Each number is 128 + 24 x the weight over its row's rms, rounded and kept within 0 to 255. Layers, rows and columns count from 0. Numbers have three digits each. The size before them is the row's rms in percent of the matrix's.

# layer 13 attention output (transposed), 256x256, rms 0.128, rows 204-255, columns 0-63
111:098127127128156129118094109166142114111193112097103117153148175156126158133124111078115156139116165130134149080120165168093167160173119126149133118140093163099165126073109136132167128130082121
093:120157153098170122130112174106119133108120161128141129137150128135113119143094102076121143182130142117146154130117111164152119100113126103136121171119091150130096137141105111118144121157076151
094:100120160157137115150111115111148142108136096098144106108120139124128151113140130130133138107122138110165160109114164125110130094113131123124163151106090124105122163037158105182122121111088151
097:122106088111123148140173148125139136128134118155142131157163108069133133119115162156117117150100136146111091128140145134132127127119180154135103152151146128101126115180136158150093127114119122
097:110149071118173132147148159087091123165114149136139198124105170115185067135131169072112137117158158155171137121111103149148143147131107152113129125091157095153178130191139170113162137138117154
098:166130111125110121105125104149095130159179118115148112159127134144109091141178152141127162085088130133151157109131135145145151166100098104157105109088116125124127130086124147119098131142141121
097:145132135131104116164100101140109167094117109131173127156135088112102134181162144126131109141122151100094071127161095114115139137112139114138142136141113103143123102123135107135109087138109097
109:132132116108099110145118125102112169109149191080114077110167107066132144126121145160139092121146119096070118140114139123118139126106121167115142125122149107105131144104149144157121111105125136
101:160124115148121172126100127148165099119127122111112124109111151053112162109117112116159110119119155169128146121064140163094174137097061140121110150164109104151172125130123176128168105128150148
092:099136107135137136118077131146129157126155141117100179101131095155155118135147146160164141141155080116085098133101145173191095133127117143098137134118151152082137150128103117171129060115101157
098:143116143146111139128133140117114150126111124148109152144135103150092133085095133071144140117129140115137133138130127108118146095137105152134128119133140149102156114126154058126088125165145116
099:126144123116176111103127127105139120145130130156107139114153167123107100091147095125132123154141098130131164125105123087134170133145121117154162124123105123141133129093125170135110136078109120
107:175111151104096132112082157113123119151105117121132101167148167131102137150155098085149154141105143156149144137106088110151128135112078154133094150117104091136109177149122195098084092198096157
106:119094103102091146123131139161150164147114163085164111152107137131099108107143152109147138152126190128089131169132140159150151123138121148133123144171140138125119137150129096167114189152100160
101:141099110120160138141132148108121123130125113131139130129149132147146172128145103119121094129113127131137128109129103122131122116072132159141115099107110155114100102083160129124114116153144112
097:141186141089160100170153093080116131157118156091158132128103128147142141148163166122159153154155142150149123156143085130139198129137137182139141101112168149135112126133087118130125139102090153
105:119140082126135132148120116149126146129135171162126096138132128127111121108189169117120122116133064112099135087125126138127169176108153112149166058118128103095082141101132182111147106149138144
095:149122193124136130122115141097112109129121153107123126149154139090142074142150097128079133139104158165116108117097120160114157164145129203124127132107112141042145144120139152170100109110102140
104:170095074129141127098110112106119136145142156157147089096113151118080153112158140111131145125132122083138101119152111145132124066138148162172134102125123083126128151123106129124076112100114130
098:141125109109111187119140101152123113145161114117137122145115120123073144134092128124156138120171111115124159133125162140159100155129141145166121135125117099111137103151089102138181098173115116
100:129140127127101108149134124154150096133138112091142130148146117137131156141092102150166119095179142132138124139108133172120088126116144159110136118128139159139125125074120163154088112193122113
100:090136096113134086103139094108121134094146110118152113126128175163225107135164103144138151179119152132097094154110158143139119117115150123141132142139112146093169140131125117123154103115117128
097:141131109124101140133150092123096110125136099121081154160173127085122119152156131118116115142158093135092111130137131127163132148125158102160165150147149104122156151107097144115118126156095112
095:109156153107077137152139161115122127154167115088176142155108107126166101150162127161103072125089164150134111120128129119149112107127098128119098172129146111185116127138146114154106154122124126
097:171123090089108106165147133150142151104148134129128095148138166153150154107142112144110137166128121127146122104107099088092179125122108178147115092122158171110139102123116097134112150109141099
108:168178137130078105118121135103140201138128091153087112151111111142181140139140155129147136159127126138090145117126142126140167119126112126158109158124070117090144129196095152163115100141115152
102:104137143106149154145153115085058163146161124079099129150066151138145113128135124107112150123129121122111158110115162115128140106108165134109138114085131111081180142095114110080104138135139154
101:095132166119115169119128103141130117097156185112117136140132125171139131124159077089106092109137125077108125105135136126122162112153157150148123104109118122146133122124137134077111153118099136
097:137144150137135144126133146128156149141126092133136117123138089116135084127095143143130127149126135111112122142116111155161107111106120107094112165121112154152128137112119134085100148118126108
099:127089079136095118099161115126135123155155116126192118112114134111121114096104142117142122146125137110172120118119126111150117130149120090133122164077110123149107118119172136133155152128154125
110:182092143126108105107149107149105108138184141110124132115143099102158139126140118111139141108101167164095146141122140146128112128076135148166131148103153105143141087199127162097106160101129149
095:114098116116117138123134109109114108122151146100088168131122140118166131121169102088102133111097147119145122100123098141114108124109114136122175090131101148133110097104194102129128143123120131
095:163159028101127128099089113102145096086108131089112108151137162142155125102128134133094137125146110134131114135128156141107105152157112139084142165098140155104139163113171162108138141147127166
100:092160105139115095129120113179107115118129151130141152109148159131116099152094117106129145132142098134091128120137108112097146170136134134155105148140135119054122134113153211128128115130113147
108:161126125113072108097132128127104096136115143124102120109120066100132136181125164090142108119086159102149139141162046129148107087141137164106118126075123087125127112140136136124092135127103105
102:142117074129133110139101145157129130106138096124134178129122089138100158150136103113146137140129098106132146140140112093167141143122114130142139104143126113136135111110126128114082121110133106
099:106158123130119139149110156141130179083122188134098131149133134136157108147133099098113124150115135118147115109112123154133111092126123127163104183125134154169202131124133114134105100115163115
098:130146117140155122150170099139155108132178090185135112158112156156118184149115093110139101122138124116100107108161115154144135124125123123177118171109117153173131104106122103131206137135136118
094:141137090132113134106162110082138112095121117105153128119132130123085105101090138111130142117152118108156100115148142106146148130127107103128155109147155134139119162113103087142171140123122096
097:121132160123142189132119111160130091151129090122140109146147149148121158148147087093125118088142108106140160160137147116127126134116176110104143098132116130134098125179170081152128137131112120
103:135109131131087146139140078108126140131106131119154124144121175144128108088099122141096105133161107129165108121134141087092144128151128145096162103114135129162154128109110044181162151134107088
095:118097114137156174147076125120134116170155136140112114129156120119118095120168162163081114121096131134169087111113152137134118083104109130113117132160164173123120183147117126122107136135124119
099:142154101090178140101120098148136125130140122141145122082109138167152187099167149094170118127137122107063159135117110132123102180130152122113126130157131138145133137129175164101155155144161110
108:125133113147111155087110149150112093138114119153135152167097142127135167133160139141163147110109102113090159124142127132117127148181145123106100142105147102112131137130160126149105103166144147
104:159090110113132142103160132183143130107145111118132091089123132136109148121102128093100093098133127139099131114069136145102147140126122162145148125101124144112159115119146152101151107108081151
102:088137099146131133130117140128120137065110101154133102135125108116163148144126130157112164144143115101163128090130124116128141092184096153147129140076117114144156139129175136103100099114112138
099:100120126115126138101118092118079135144112151092147085142187192123146103090131101141133150164101131160159164131101140138073103095128114139128097115162093140112151154131108104151128110109116065
102:141093111132162114112131140144101173144103162126123110116147109109119128119090136128117125164111144164167105135145111199155150116105140126194096118100129179126088145125163154096098105116113114
094:137100135150122110148101164118124100115118109101142088149104149116129138158108120172117131165126141125156148134132109142168137083178137093108144133141107082140139131127121165128126102110145122
095:121143105078157102115153085141141147115132179121154175133111143154141170172152116091128140142148112154147105117172114118106119110117106147105123145142130150142098120099129068129123120139080154
097:136097106128109145127140103101103110098122123127108107121112167145117109148111137150101153121130119127130090101114160142137113146083109122120156121114126115120151104120139121160131119122140150
099:142076158149112152093100125185115127137098111144141133140131124133126172145147122133093165156149100175126139133106153131123167116166085148135138094118098169134147112149135098098096138131125132
# layer 13 attention value, 256x256, rms 0.139, rows 205-255, columns 0-63
095:166114083103163141125146175131123115134121118156059128144126106145127150107162112135165120100141129109170103080129132126178112124065096125164166111178118138133119124107146154129179115149132093
095:164121150105128122098113141182134125145146118136132100141091111139145118132101096123163105140138180097156095124107106134158126160109104124127100135131130139128110089153114124139165126113129119
097:096102180135062136130105110145139142127151106177153109125145120122154119157117128152163117120123099108133126163137110137131130157137142081128104158141111148155130126169141062144151118136110093
098:162128165125147067103164133078141119156085090086138106113111141078114138123121133168137112142125133157125091146136118156114113135147161141137167114109106113131105138109138130139143149168112130
098:160086110115133156127098112130170111080120136112152148147130129116123133108104145112121092150125151149108120067191085103136126097182129096092135102100134091092077126114132111113134109152153125
094:107107156114093144124125136161095101143144108109143135162133125143128152126133103144149145170124137116116150171106132155131141128146096131104125131148110156102118122115143147147109125104132122
108:130107143102129138116107133120120119091148130113164108150128106127149126067130146132083118106128110144125151117115149132156125117131151121165138110113127139146115093159098142116123087118136169
105:134089142127086107167138133110105124106124148171201097108107098129083108136141133127126157121146110144109165119156132100140106157113173135115119134107118148120089134117107102168110115153152090
096:107151144137123150115121150170137137150144126152110164122098128172125117126090090147123127127114151139157113176136171132137163141111183147152086165109103112128132147146139118134116110127085111
104:141189106095131128150125127111098114137125111146130155157136125102135141124090146117141106132158111120200136144109101118158121125120143108135162144145136135118072115102133131115109115138121128
105:136168108138116154158121114142159157129107135127131153120138055107108140135092136165136136142162115141155171117123122104148147126144116136106139108124146120158150108060092138102154153165075111
106:142141092100173108161124095109114102119132148165128144118140074112121104113114102115129131100139117119135167085112137117094158127091130171141128110121138114130123081117147125117154141157186114
106:098114106147130141117153121102042148119120115137148150173141157146098117126118090135143171100092145149120108162163116128144109136120126140113145145124131123104093092113146122117138110107172134
102:080113076055113137146123118119139100142133147153096115130166096159148135131122092090162136121116129130139156116119102125103193106103113106153076092103157184129125170122105100097126143148078102
094:129156125083135104113146147110141128106144159114166104147067131122138101117113117110113152122119090131147131099133164164122124122148106116135182104106125097118136139130109128109130148103118088
105:104137146108152137095148148119138105135115129137125145146104113117125150147097107155134103112138133156177129117123061075165106142156098129138140089089130110150168133143133145133150092105072107
094:155100163101133136066107118155144112126114124156133143145170097078124097119126090114108117143131139097116149100117122143140139102167138111132140111114165121156119118133150172143122121146147113
100:134064152141120150136155151153130133084140122135107141117137108132102096121175157127122137108134114140148143119142102068134175117147133143131148105139130141144104115149096141130166089167123157
098:132103164142164143157126190119144148093125137167126156135127127089119145086116118135096122074121097100116103133089137150152142101131153125110123132139129105125121133103143141125143149135133095
097:134101130151134167117137118161074126133115100134165120103097085166130165147132160111117132131145141066114091123136113108121127111124182121139118152117075135098134169125113109091109147115100133
100:154124164138134124133137176134122148156112132155097119157109130090150133095094128143134123112098115152136114103129082158156147154122149142158123128089135127120157127081106087096141108139120143
098:114119141144148107076142129160138098091155104125092100167134099118160111111135117141126155086074078178105137113131117143120155108163140104098125119120178126132160145119146184156087143113133150
099:140093130092101123137103125110100161123092123123142062105137174099133123107113114129121154118097143096100105135135164138126105128138166107138085169159080209103111115141136117119146104134180136
097:139098152096142140104102104138128132110128219167120121098096114097154120137096124134136113121208135127136117153107108130137123120089144124125100122138113147128125124129150096119097114122125119
110:133129138075161132145122129125138116089158128106142145134148129146115116107129130142141114154113093161167154136179165094122133148142150147140151136093118104155128199127110169162137149124128122
100:144134149094182088109134120141155109124114167149168150194120147100167133141098166128156104149108082116148165155136140158120131149133138125126135119137126135082125159138125142126094151150110132
100:160130099143116134141123146098164141106087105125118140221133108104121128133153131143126129133130132142145117126135146139128098127103134128138110109174155094129107125133139127091146103141158128
099:136114120149110122117062124140099162159146089066104067085115119111157114130119129148122148117109139163080146171130157152139111159116143109131101104139145163136180151103118158137070133158132094
101:084104095159098137100107073107141129138152108082090128075118158148091161098142166138155099149126172114096139110092129093134112134138121116108144138130106103091116103137140103209072115123094138
109:119109155143122126144141118141129129101153102104132137110167169124140160118141134140116135120166086181158134097136169167129134113157144123146125142100097137117094073120172105112093123107100098
092:140148120075135111115139105140135183148147133200137120138143059120135080107147147103160135133148133137102091137163099090117161142141117105133132146116085117132127118134166114121111089134102149
096:127140149156104138135154126104144113158112128168147174139120117118132095189120172120110081154130125140089068109168122111117128140166177103123144102092117132150134156133071124126157086115124157
102:137181100144153114162148115138124097114068122086137139188070090153100140128107177198128131111116130137134089139109144126110165130169152109115082129141099069166084119149106128112108115119168124
105:139104139094151105105137145135168103120079138147134109143191143171143119110113124115081164122158105084132114131137133078120121147108124160086134137146113150119111118163163105157123150152163118
102:119177112126138172124194138139114076133120138096098140137154138135140136085130163153116121092165142129114084084119104099124128107091152166115147142162130148135100145153114134110188131146081182
099:106114175113142129101092133116118136125148126142112122139097111121111157102081124125132114115158079109114074155116103111130126146074156142120126119076109128122144148174112154176151143110153139
101:126119124090134127107050102108134130088149124150104126141067095144127127111120124109147111125109121119171137125148142104132153113106124135137121142146163119158136168103091114144144123115118100
093:139163154105122129169157206079157110184132149113101116104123117124119145181150123138119062166129118116166156151140119155157116113100141110126160180170099138083150112140057137156157126118128149
096:132127088157139146120124097172159114128109108152128130117091138116124124141126071144143115117113121111172079127102140150111112106068058089131115101127105106110135125109111165121159081119115099
102:110161154114118100144116109120133152154176141165128150117077172103126134135134138136104125174159180102158136140069142112119095086139125120110092151129167134100117110131160085109140129171149128
094:173142118113127117093100141150152088092123106135157129105097127104133129119151125093090091114108153124117138156147112140124105154125114108096088125126125124180105118118152119100101115171177132
101:109135094151056120134176113171127099119098141137146109134125135149080139120138118096133163111126148170130141118154132135102123101084151135147140140111172127120143136116117126125154116085084115
110:143128123128138195112149142174117149143141129140120141131146136135128112150113118164170139091141174142138135107170095136122126130112090111122130116122145151111117143136149122140157136139116095
100:086116129116078152133174158107120146119103134115173173098119117129175108148105116104130175132155136145122114104131100099139126126158179124177131130117109131131107157118118162157153130145154087
100:168120117145167123131123161135139110129165058124134141141157082111155147108163139126173128178162116141114137113147152187129116136149149113121142096089126145139132156149074154116149147141119117
102:104151166123055142103115150147114101113137137139118148166070135097081131140112137070101114138122160202093123118189121119137145151109113099145103145108163136120119119132177107157145110127128092
099:116143139094126137092129135110108089148093163132130101099166140126132155118134123129152114102138142150141128114133056125107131147142108152112180115133097152117090088111127115144106139147127129
095:120121154113139168098121124138105148162119132108099118109137143102107107162158138118136098128164101098098158138110108082157139159129112175118121174146147145125130140150109160122118105151142083
098:147114144117129143126085119095061142147150122118137119118143133107151134161093108104126120132139148127084116110147112151107126128121103078129119099132101109111126157134130117086128104130103118
098:154124154129111147127147081104139100143118114152099167110138145114117142123143123122129133138114140138121087080117130089163100147103139103124139126092093135127102117106154147137159139142137155
102:091108125075147130136139124111097102158119159144164162147114157132101086139101139099153120100113177153111150112123109176149111099111106090078168107146137140092096101104124130142150109138157125
# layer 13 MLP gate, 704x256, rms 0.175, rows 0-36, columns 0-63
095:133103100123170106173125128122100091161175151102129090124137099104181094099190171157113130117147099139141104106162104149139147119115139175108091138133126104127107083160141112155087162114113111
102:149111120115117133098099138118174161115109139135100098125124151161156110151099135092111149109110136125101108099154123126103101178109118139135090073132112144120152109136104146148181139136119097
105:122126139186144130146132139125169144096142120136129096148166158152133100135139134084132187072135176183170104182144139159140168132140121130141181146146117130089136140155110108150116131142134108
111:144135101117147115114132128100079140125120166123115170143130146119095156144113099139085124093130083101138097128125149130133137166116096103177140157133104171140133129125130134105077102117112142
104:169135117142091137122153128122118092142136135126107155115113138088114189126092133144110126163121136131124133129126136106114072099115122073150116099133132092128117121142147119120145083130113104
101:141106166164068106067116104144137170131140111101133120125126120152102134114111161134141137131138108086125072111122133111073148129111144107140157118122143113136195150125112118140101125140133170
105:164089072119172104126113120129137098111144159131165162152177143151125110127128135104160099093150096125151075128129106162137098138143122138119143144129116139097133105146153193150118177106150133
101:104092123134129173100068143138114135131127135150143169086111112125100119111139094150132135109161170124130111116146138173162118163152118149108139154131112133116088096132123132120120147170140097
090:130109124122145127132162141146117171100106121118137152135134131163098133152111140119159122111099129079130112149093086187131099111174141152144136114131103118066091152123136137109151088129122182
096:080153143092154134142157165148127134178172152118106139121128130139133131147163081148076119143125167122150140152144118111137144158159106134106120119133139083120140092152150103155117149133110139
100:091116152158133126162155116171125132096164122112107112163166114104135147115149150157152098146117141131164121157198127131112155127140150126090128148123131159133112123091139082133123112141154122
106:124122125175119105132157132116122125117151157137140144084146120080132098149114157143130105118110107114138142114150094140182130154135120151155123143164126141133142165145089132148111148088142139
078:096132168155155115097127111122082097118138117111150135103102158123098133158106136109142159076153120085102161141092152155133121171121117155128166154157129131102131107157125127070121135136134117
107:104108091113154134111118152146167133122123143165134140135111117159092188134125158106146117181119127118173123107119087191121105120139131130084116107148119135107123086132144118144106102150094116
096:073127116123131131111121121194133161127108130100139075129145139155115132131125116158050151133170103138132147103107136149123113147126136129190127120142159087103144138153132138142141099117096100
090:147088135113097115163118147115150160143165131158139140118108106119110119169122073159073170148107111110092096114084141121126123104160092135101151097156117082121133127086130134113116103183155107
087:119125103150150134100139143105136112164157108171118118098134130113164113120163143137145095120120121124133157125138121147101119133124127149176133132190103131100141125130098150121129104129181098
099:126116127113195153134137093107116090101144125137128160143126167142124114168126110112177146140158107177149123131128083140112156139130092177106058129136099089135122116180143132127106123116085132
104:118143109149083120110110129117189094159145147141129172155139147169086102092133102146148131116129127107114180086198090141150138106144115138105113162148104115143162132131152121130122139118092113
094:077121114160131179163109136144107144162143145077173092175117161133149123160133142151154109133128103104134143173110137083155132098099121166139148156101094137105153163086144113094148136163159128
092:119116137155150153162109107134135128146118105107168125094135145100124115105138146159159116108127142145114145140144124151156121114166139156134117142140125160155099123100146100172097142094118141
092:109139131134098102136156166139118129134107133145129146129108121138158106120156132124084126102130118121140101096162167128132089168104169141121146130136129156103149112127085133081128157144123130
088:123117131126101154089112097122123102135152137176178102135089101161086149108120088160115161130165135138161104128139121127118120145140148133137133136165141090156113134158109077130117156164122156
106:106128145137134097130106105137111118097109193112125150105129136166118117142143090086149129131131116116123089116110120116122151119128150150125089097163144141122116135157120150159101177114142149
099:082129168081121104081146147114100107115112103148119123122121132135192138117146090138120124128137082147117045163127121141158103126145142158159125092142084100141168148097128137091128146135142081
086:123079088137133131151108115126138128137128141133143114175155144148150122099137165108143088181114159093142141167132151073129157135114189132097107125145131124137168146134141119145099125133087162
099:110136131098070133142093131134129116121116126124103103112139141112112120099121127145106127126154107149115123147135133114136128099139161142092101135205100159136101153093134134164083108100099141
105:155097091170164148124129130111131100158116140131096112091141081099141102120131092131093130083147136111091101113172112126147118155155084112158105135112137103126143132170164150126123167135071165
107:167110121120115127104138111121143152140140138116149096140117106096102088106093165111099125129125109143092164140120099142137156137159109160136128148117124123186109069139114122134126107123143158
098:161067116135110173130096150136122180119114125094098106171104093124110194129088109112080168112187124142160146093122117178136114126139148142134135101159093124089085112143175168096114120144130142
089:138138112090062125100109160148155129132121161101122132150152112167094130101126106091069153163148136129126143119130113124141111169141100119108146160112111147099127142138082165129150123130089104
097:112096084117143130101137150206153085149126132136116103104111141057089123118128125108136144141108087109103130134081129133131128144147119138108151079152117128117124150115132105123133111182146113
100:107116123146120147137127175144125124163127127105161146100154113108123120106140130116105130109071094126140194121150149143135142120113161158159132183121165151120139146138175140115131109127075112
100:113131103159162161064119150116107129144124141110144117146157154150123137126108110168091102123128100093155158108100156103128090109141134149120138117134126113122107140133118166109147105130092116
109:112117155135146130116168119123114131158108125103146147105141074139134134080106116134089129128125126168109126135141093127112105109129141167095122156114101116115130161114133129160157114175118119
095:104108121136115112147092144113125144105160102094136129065116126118108114163129152131109139152156129114130101098118141127168099114148140124109153156156190126130149103126111159178074131152117122
097:134125110078102132114125124128112123187111111163126123175128128125139137144160142066108130105136068181116119172116149106111146132126129144100132131109156113111132135145131173156147139120151105
# layer 13 MLP up, 704x256, rms 0.181, rows 0-36, columns 0-63
101:168141036178105156115110152174154116139153125097172122115123132124194108152142081176107123123123105146101135125141143166148132125123188130119080141141068107143122165156125123130132147123137124
102:135171167145162155101143101134124081135145072073136131145120114082114145120118141149103120185151130132125114149158150153103123137109160119085120138146134173120110084072113102165140102118150106
105:121117146129122102141160122111133104093113112106125160118075081136160123140075098116135179144110154121150091082164129104131115139122133134118125104176134117114178156129094163143140134112149120
110:146107168117104114116069120114180124106175147134130147118138138127119145126137146126092142120145130139164141142110122117133174141137106170136110101107122141133168128118088091184137094137154152
105:129140144120109128141164089142079154103126089135191086116125120123178088123121150156107127129160146131126130106136139149096099084192178125150168125152066118106135160096112135135122147151086106
096:152145105149143105091103132150143122076158093148139122177134102137144077139152124070134155139120127102132079123153117155113125126145140139129105145114164089180154153117143136143135166114119174
110:165123109115113115129140126091144132157113154135136146135106113114085148082112119092130144092132129107115177195114119095139120134147095127104165101121106174133135187112100129119114131127116179
101:126150130110143138125135114116133084138140101121132158146100153107163138130160070179147108118138109140141138168115121126114118115147144155129098081142142088142130109130125143131137147105142110
079:117128130150113119123166176109109157090117122122153158153134079173121147152109185136156088150096153134140121134091049158121086115146105110107124120128122103091083126135122143121128053089093156
094:125111143140117143148123149155089149108158139136184117107141118090150108131136124153116126127135117104144080134128183093111150104110163099114138137138122161162114154101122128076118133123137147
100:133131082164169161151139131128127114122174088113136140117107155090146168141134135126118105151124103137098136123084098119127186180149137130145155117127165139096146153149124123159126145148087161
108:143122112121120145128149121131139100152123073159116090125145137095060167149155114117140141138153123171106126147109139156152144152104128136187127128099135147138149175148145106067114172097153113
081:196121178174138111093082145114097122114131129152093150132121137124092111130070102123144135136089185139139117148133155147120115118151104145153115123161128160135157123109110154131119080103097112
109:156121151129087106189151138145143127108101132107121103146113157096142116090151142137131113128090135127100149169106109081171149139104128132129160110112115108127094114169127111130140133155129142
099:126121112106128147169105160171131103140157105106111125079166115111106156120126145156133144129157163114110104053156150146130162109112105120124106115120135164173136124077146149134092191120169150
094:136146143127171106129103103138115139099100139106122108161143141144121113119126140059112155165146134139117141129132092122089170105171149110160106132147139131128133088158140131091118169117158122
088:112137115159139103100142115101134113159144118128111146135137161109157114158099152120123088152178103130089094137176127144137113144118151152187111142135123119109087095118131104134142131121118112
099:122146153136139154088161129134143105148137144101148089151149166109138085113123095119130141133144112087145146142136124137147098157098101112087116114141100116091097162156102102163140136149127120
103:133100110122147132116154124104111138155095115137103146146143103091105127100110105075125130099126112138086094078125087102125108105113151113133121142139132113152109159124164100129122165136113091
101:139112084116122161126148145164100108170151114132095112135165112140103144101091126151101116103145115111112129091117125152113102147097192114126099137137099072116120142090143128129120163114132120
092:137120156148114162118116149136131144104125142151098153136145142139143173131100155143168163108121110167140143126136095158154173127123120118132106140150154108094074119094139111112152113094153151
092:082118073147146118114110165118166086137151188151175141107168095099130132109112164123096123126171115144160093166131119152137111124117163131169130120149092131124165127113139145090114156136173143
093:128131134129125128126106146134162091131152124148120111144106144140136155111162123153147108164119156155167111138134119114100144156160166136149129142112133111191126140124093174174187103147128118
104:163092142129110146138131128108130124157089162146169125101171149128086103130120116120117116120141099157152115116113166130143142144089135129171146144137162146109138117165103177164144138095132168
103:144094111119134163126140099119101138135114165102139138089131142127076145159107124070142111157104139141140134153160105121114147141154119103119134121126137098137145121116174099127116112145096158
088:126149122130131146103134162171107127142150106106098116156114121142167109167164113097172152151154115096156121110108101127080096108083157124153162100123092105090106125101103145121124124119126181
102:089106111158136131100140153114162161131118121146130100119132125105155154134138144138131112159137114115095166154086116122133137135139109119112135122124153103160109114132172161109115100150201139
102:134146134173132142123124118074122106115102110157159114147102125133157117188101143150132149142116131159135115138105122123154179107132114135130147112121182140127168096134121081140147114130128131
105:086119104089081145117141116158161102191144109118148136137092144096131115100113120145197108130124120116135078084179167128134183116136114115153116098129142119169101092126110108110139170144149089
099:109105077129145129129116115125081110127117108133141113146120163127134129117113131119124102144062138149123131095075111153115103109101113153152113125087155162141122115130134095171157130160090110
092:104147131100146164086139138140125141134117109094135142166139101161126115121097167110122113104170161143134161132105157129093173117115152146132149111096140148141114127108108152122146128153145163
103:122131114099126131135114105149140141150140103077125115130116117083110095129133127084171092122122104091163132168139148124122116152096127143157171113132121084120137070095090142129170156168088149
098:121116139113101121118174118146103122128108135091147117153105123063148117130113102141120100094125126113107096152143105095189174139143138109113135158141112154120129113123130084119111125127144170
100:117144085138080147121135129158112110124172137130110084137110113125120110148096105177125099128152122104113156110102143112132125136103132084100134137097142103150140137112115105101114114135116065
110:132073057158154148153114138076147115089095131128109103150128146129109065145114078104114135123140088131108077085090117079122120145147125120135122130106119100097099137144123134146127153081140101
096:124123162134139088099168140104170177139103156105132114077134093124107128130121128116113086137133146157157131102143118170169112102133134135163149137132123077143181127130171158131132112133144150
097:187095105162099161111091121136155072146117110143143149119143137115084094099113154134140138087113155120123124144086160119120099145137101102166143156098159110159122076126148132131142118145154111
# layer 13 MLP down (transposed), 704x256, rms 0.0621, rows 0-36, columns 0-63
105:140163152115163120182164098077141137111170171097097141176088097135130162080141137148102152089123133142126133120124084115115132112135155080142122122108120142175126118141132155103145093099107123
103:141147142132120182141117126120146145077143148186163153117138119132110126141110095169120117137129117145137089144141101138151126150090127112099114138119113112134139143152163118144144158117130146
103:083115126145145102140146100108168134160164112108103158101104148105156159177122123177155142144104143138114148095105085133108120091084105126087106136162131130136127112136128092097172095126095095
112:102122109095118085157125154142149142149167113082106150084148101129101106124144133105112154116150091105132175133125144121150142113143066124100108135134125176105100128064106118137118186125151125
105:133172148093150135113081141174118152108124168147160152116109124130132153125149092176108110101159141148147132131120152142165158119130104122159122126118147141155115119146154117123109117101154113
099:127123114115157170157149140087132148108126127133146179147134091122120114134151114118132090124125144152111170134137137146128127121129103154121147133140125080121114128106156113145127178106126142
113:109138075112164140113141121125156145153123174175137149102163100160143144100120127135164079126131175119140145102105144105122095127098113151138130095082097107101122169103148131169134126129097129
101:131098077145161156153116170143113119115097163124135165111139119123154118137122118144119146111120156106114095154149135196145108111115117118148097144136160153132102149091112082098125143148171120
102:117101111116114151158133144150122127075105145167105123119128093153149138131123130145136124091114115134099171139125159129102091169135127094112129110103172151134143110090156100126141140118098126
098:142088128150128154146110158120120149132163175141116130093131164158146114137125107076149122115107147164135127114094160138125106137145132142129146142121143138084112126096093141091150136130120136
098:116134163059174106096121152137118094138116160096079119128118136102126112136144119147128126145136102144106209176114106114117110116121171135100115109120167125144140115145198155137124118140099122
103:122152127092091147137109162151145113126124135137106064156131119185088157152150124094119075130154156107171116150128127163093115095115128142131178166119154146117123101087168133117146094171106102
080:117170142126108102147138201130130126122133130122130118113098116172141153122168127123150105111139120125086137126099110093155132187102114134144158146102143100145113111141137100089128132146143147
107:115132082103094107106165131137060096116153159135125165139167133093112125094116101132132114166086142134155073154174145149157147115133143134161117141110128094119108124132104122140164115106146136
097:179159146132157117113144099112083126118104156143145144135164128093157117126129115139139159134160059133099186113178143150148175107126107081150093125127109123120080109092123136095140138101100132
101:100160126129110161105151120114120117093121142165147136149103147098133064099117115077091141153149159121138134156118131152121135117115144145136122112159110095068139086154135154138109138120159095
094:142133145116159087116101158092132082137122120108109100144138135098142151086109116083107118147104144139156124108155109109115107152151108143124088069116110126132099127110130120159114110138104132
097:113118112106180178159095109151109122162136151090162114152112143108115135179117165138115133181143098112147166098106061097127118159122130120125103124145116127096129133166147099145168167152126124
109:125116175157140126112152109122124176165123148171107120158141134135118152090109119117165156114084115125074135114114114081116097107121104135105140158107109074142104142137094039154116124095104090
099:134157124150167120176099078110132166095132157086145135158118156125129150133148130141097141162142063121094146137125134103151130159146138141116174140139147119090099147120139136099121146087109097
091:071096125130137141140152139098170147144116142120111081091141089155136122131133101154075125136164109096123148115137166110169082140118156145116139120104129168118072106134093125161130117092160132
087:164121156113124119142101128151121135117122129098129123113105102158110134130168132118126157122118150110117100134103100138118185190134115160102084117141144121146116144104129191123137153123092093
084:134114173166132136143120103145147178114134109151161097165164161094132111132115160112136102122114145111155149131149133154091146145087137143126126098126103124117114099128141119098117149096133132
104:128106116148154194145082113140139143168135116081168097143123132143107125123130160135117115114144142134141130138107065088139150157165147137130125119149124140141103119125102141078181138097112093
104:103088122162152101097152172100149140118127133126104096120142136126130142089110137125124109127098077158112111175127152131099115117108146142066072137125128113120151153110159058145098124148147109
088:152065123123110085108133144152180146138087112133161153087139169124165159119122106133154106108099126129163141135148127139141125083125157137127171165117097155138154106091158141136116162124131119
103:151127117130137144105110117131126154090109144138116109144156117131114146145127150113090120105097112143140166129112145111116118125151151133052157124112093119105147133101153050133121153127113135
102:192165127150143183120142114103102156095136120141187140174126116090139128147144129090129114098117092133159184138148102125133112140128144129094117092115144137116151099091153100153147147083140120
101:149161137127125147104100148126125129148098144125143134114126113135136130165141128136138158158141157105105114106120147155101147121143148158103092129127103129137163130135150183130087089177110134
099:121123100137141129164160107151126109093147153143135129138151150122117128150112153141142133136137175129161110116137091152094121091049120139112149167132133147150131099136172125144124144144065121
089:102119119096077106163115122131111126116165131167121129147184150159136104065125089151098134153077100120125125122159149123095123106139123124088125188148162136136153117163103117159164110119127124
106:137150157094138123110118101117109118126104185163165154143119110122139115091095132179143109123109158112143121205183139132144159097130122150132120160132125099119156091109137209129154156131101136
099:101135131123155085110110120112160152177146128119153107193141131090113120137136104097149145094144111074109116123111185122128126142122141126126150120153119128122150167131112129131122103136086123
100:119095099122147129128104153117120128085114110128161134160108096138147108129135140146115102143082157122130110155132122120084133125136112158090116156126131116091069114108103123127114098144123126
105:088121115149124105150110107076117152147096158122100120111111094139173084120134097151123107109092126125137125164141131160125129099115119121112136100146098123134138122131181136115114160136104131
093:180098114106197172115150078155108105079093106130122175137128106130128114128099095092110133109090161129152075120149097118119147157118133148114098102109119164125182165148122086160133142119126166
097:106136122121156140098142144087108092128110153134086169113135152133080145111085131122140153119121180115140133113118147132128130088114097076179115132117122128120145117191118121124126090092115158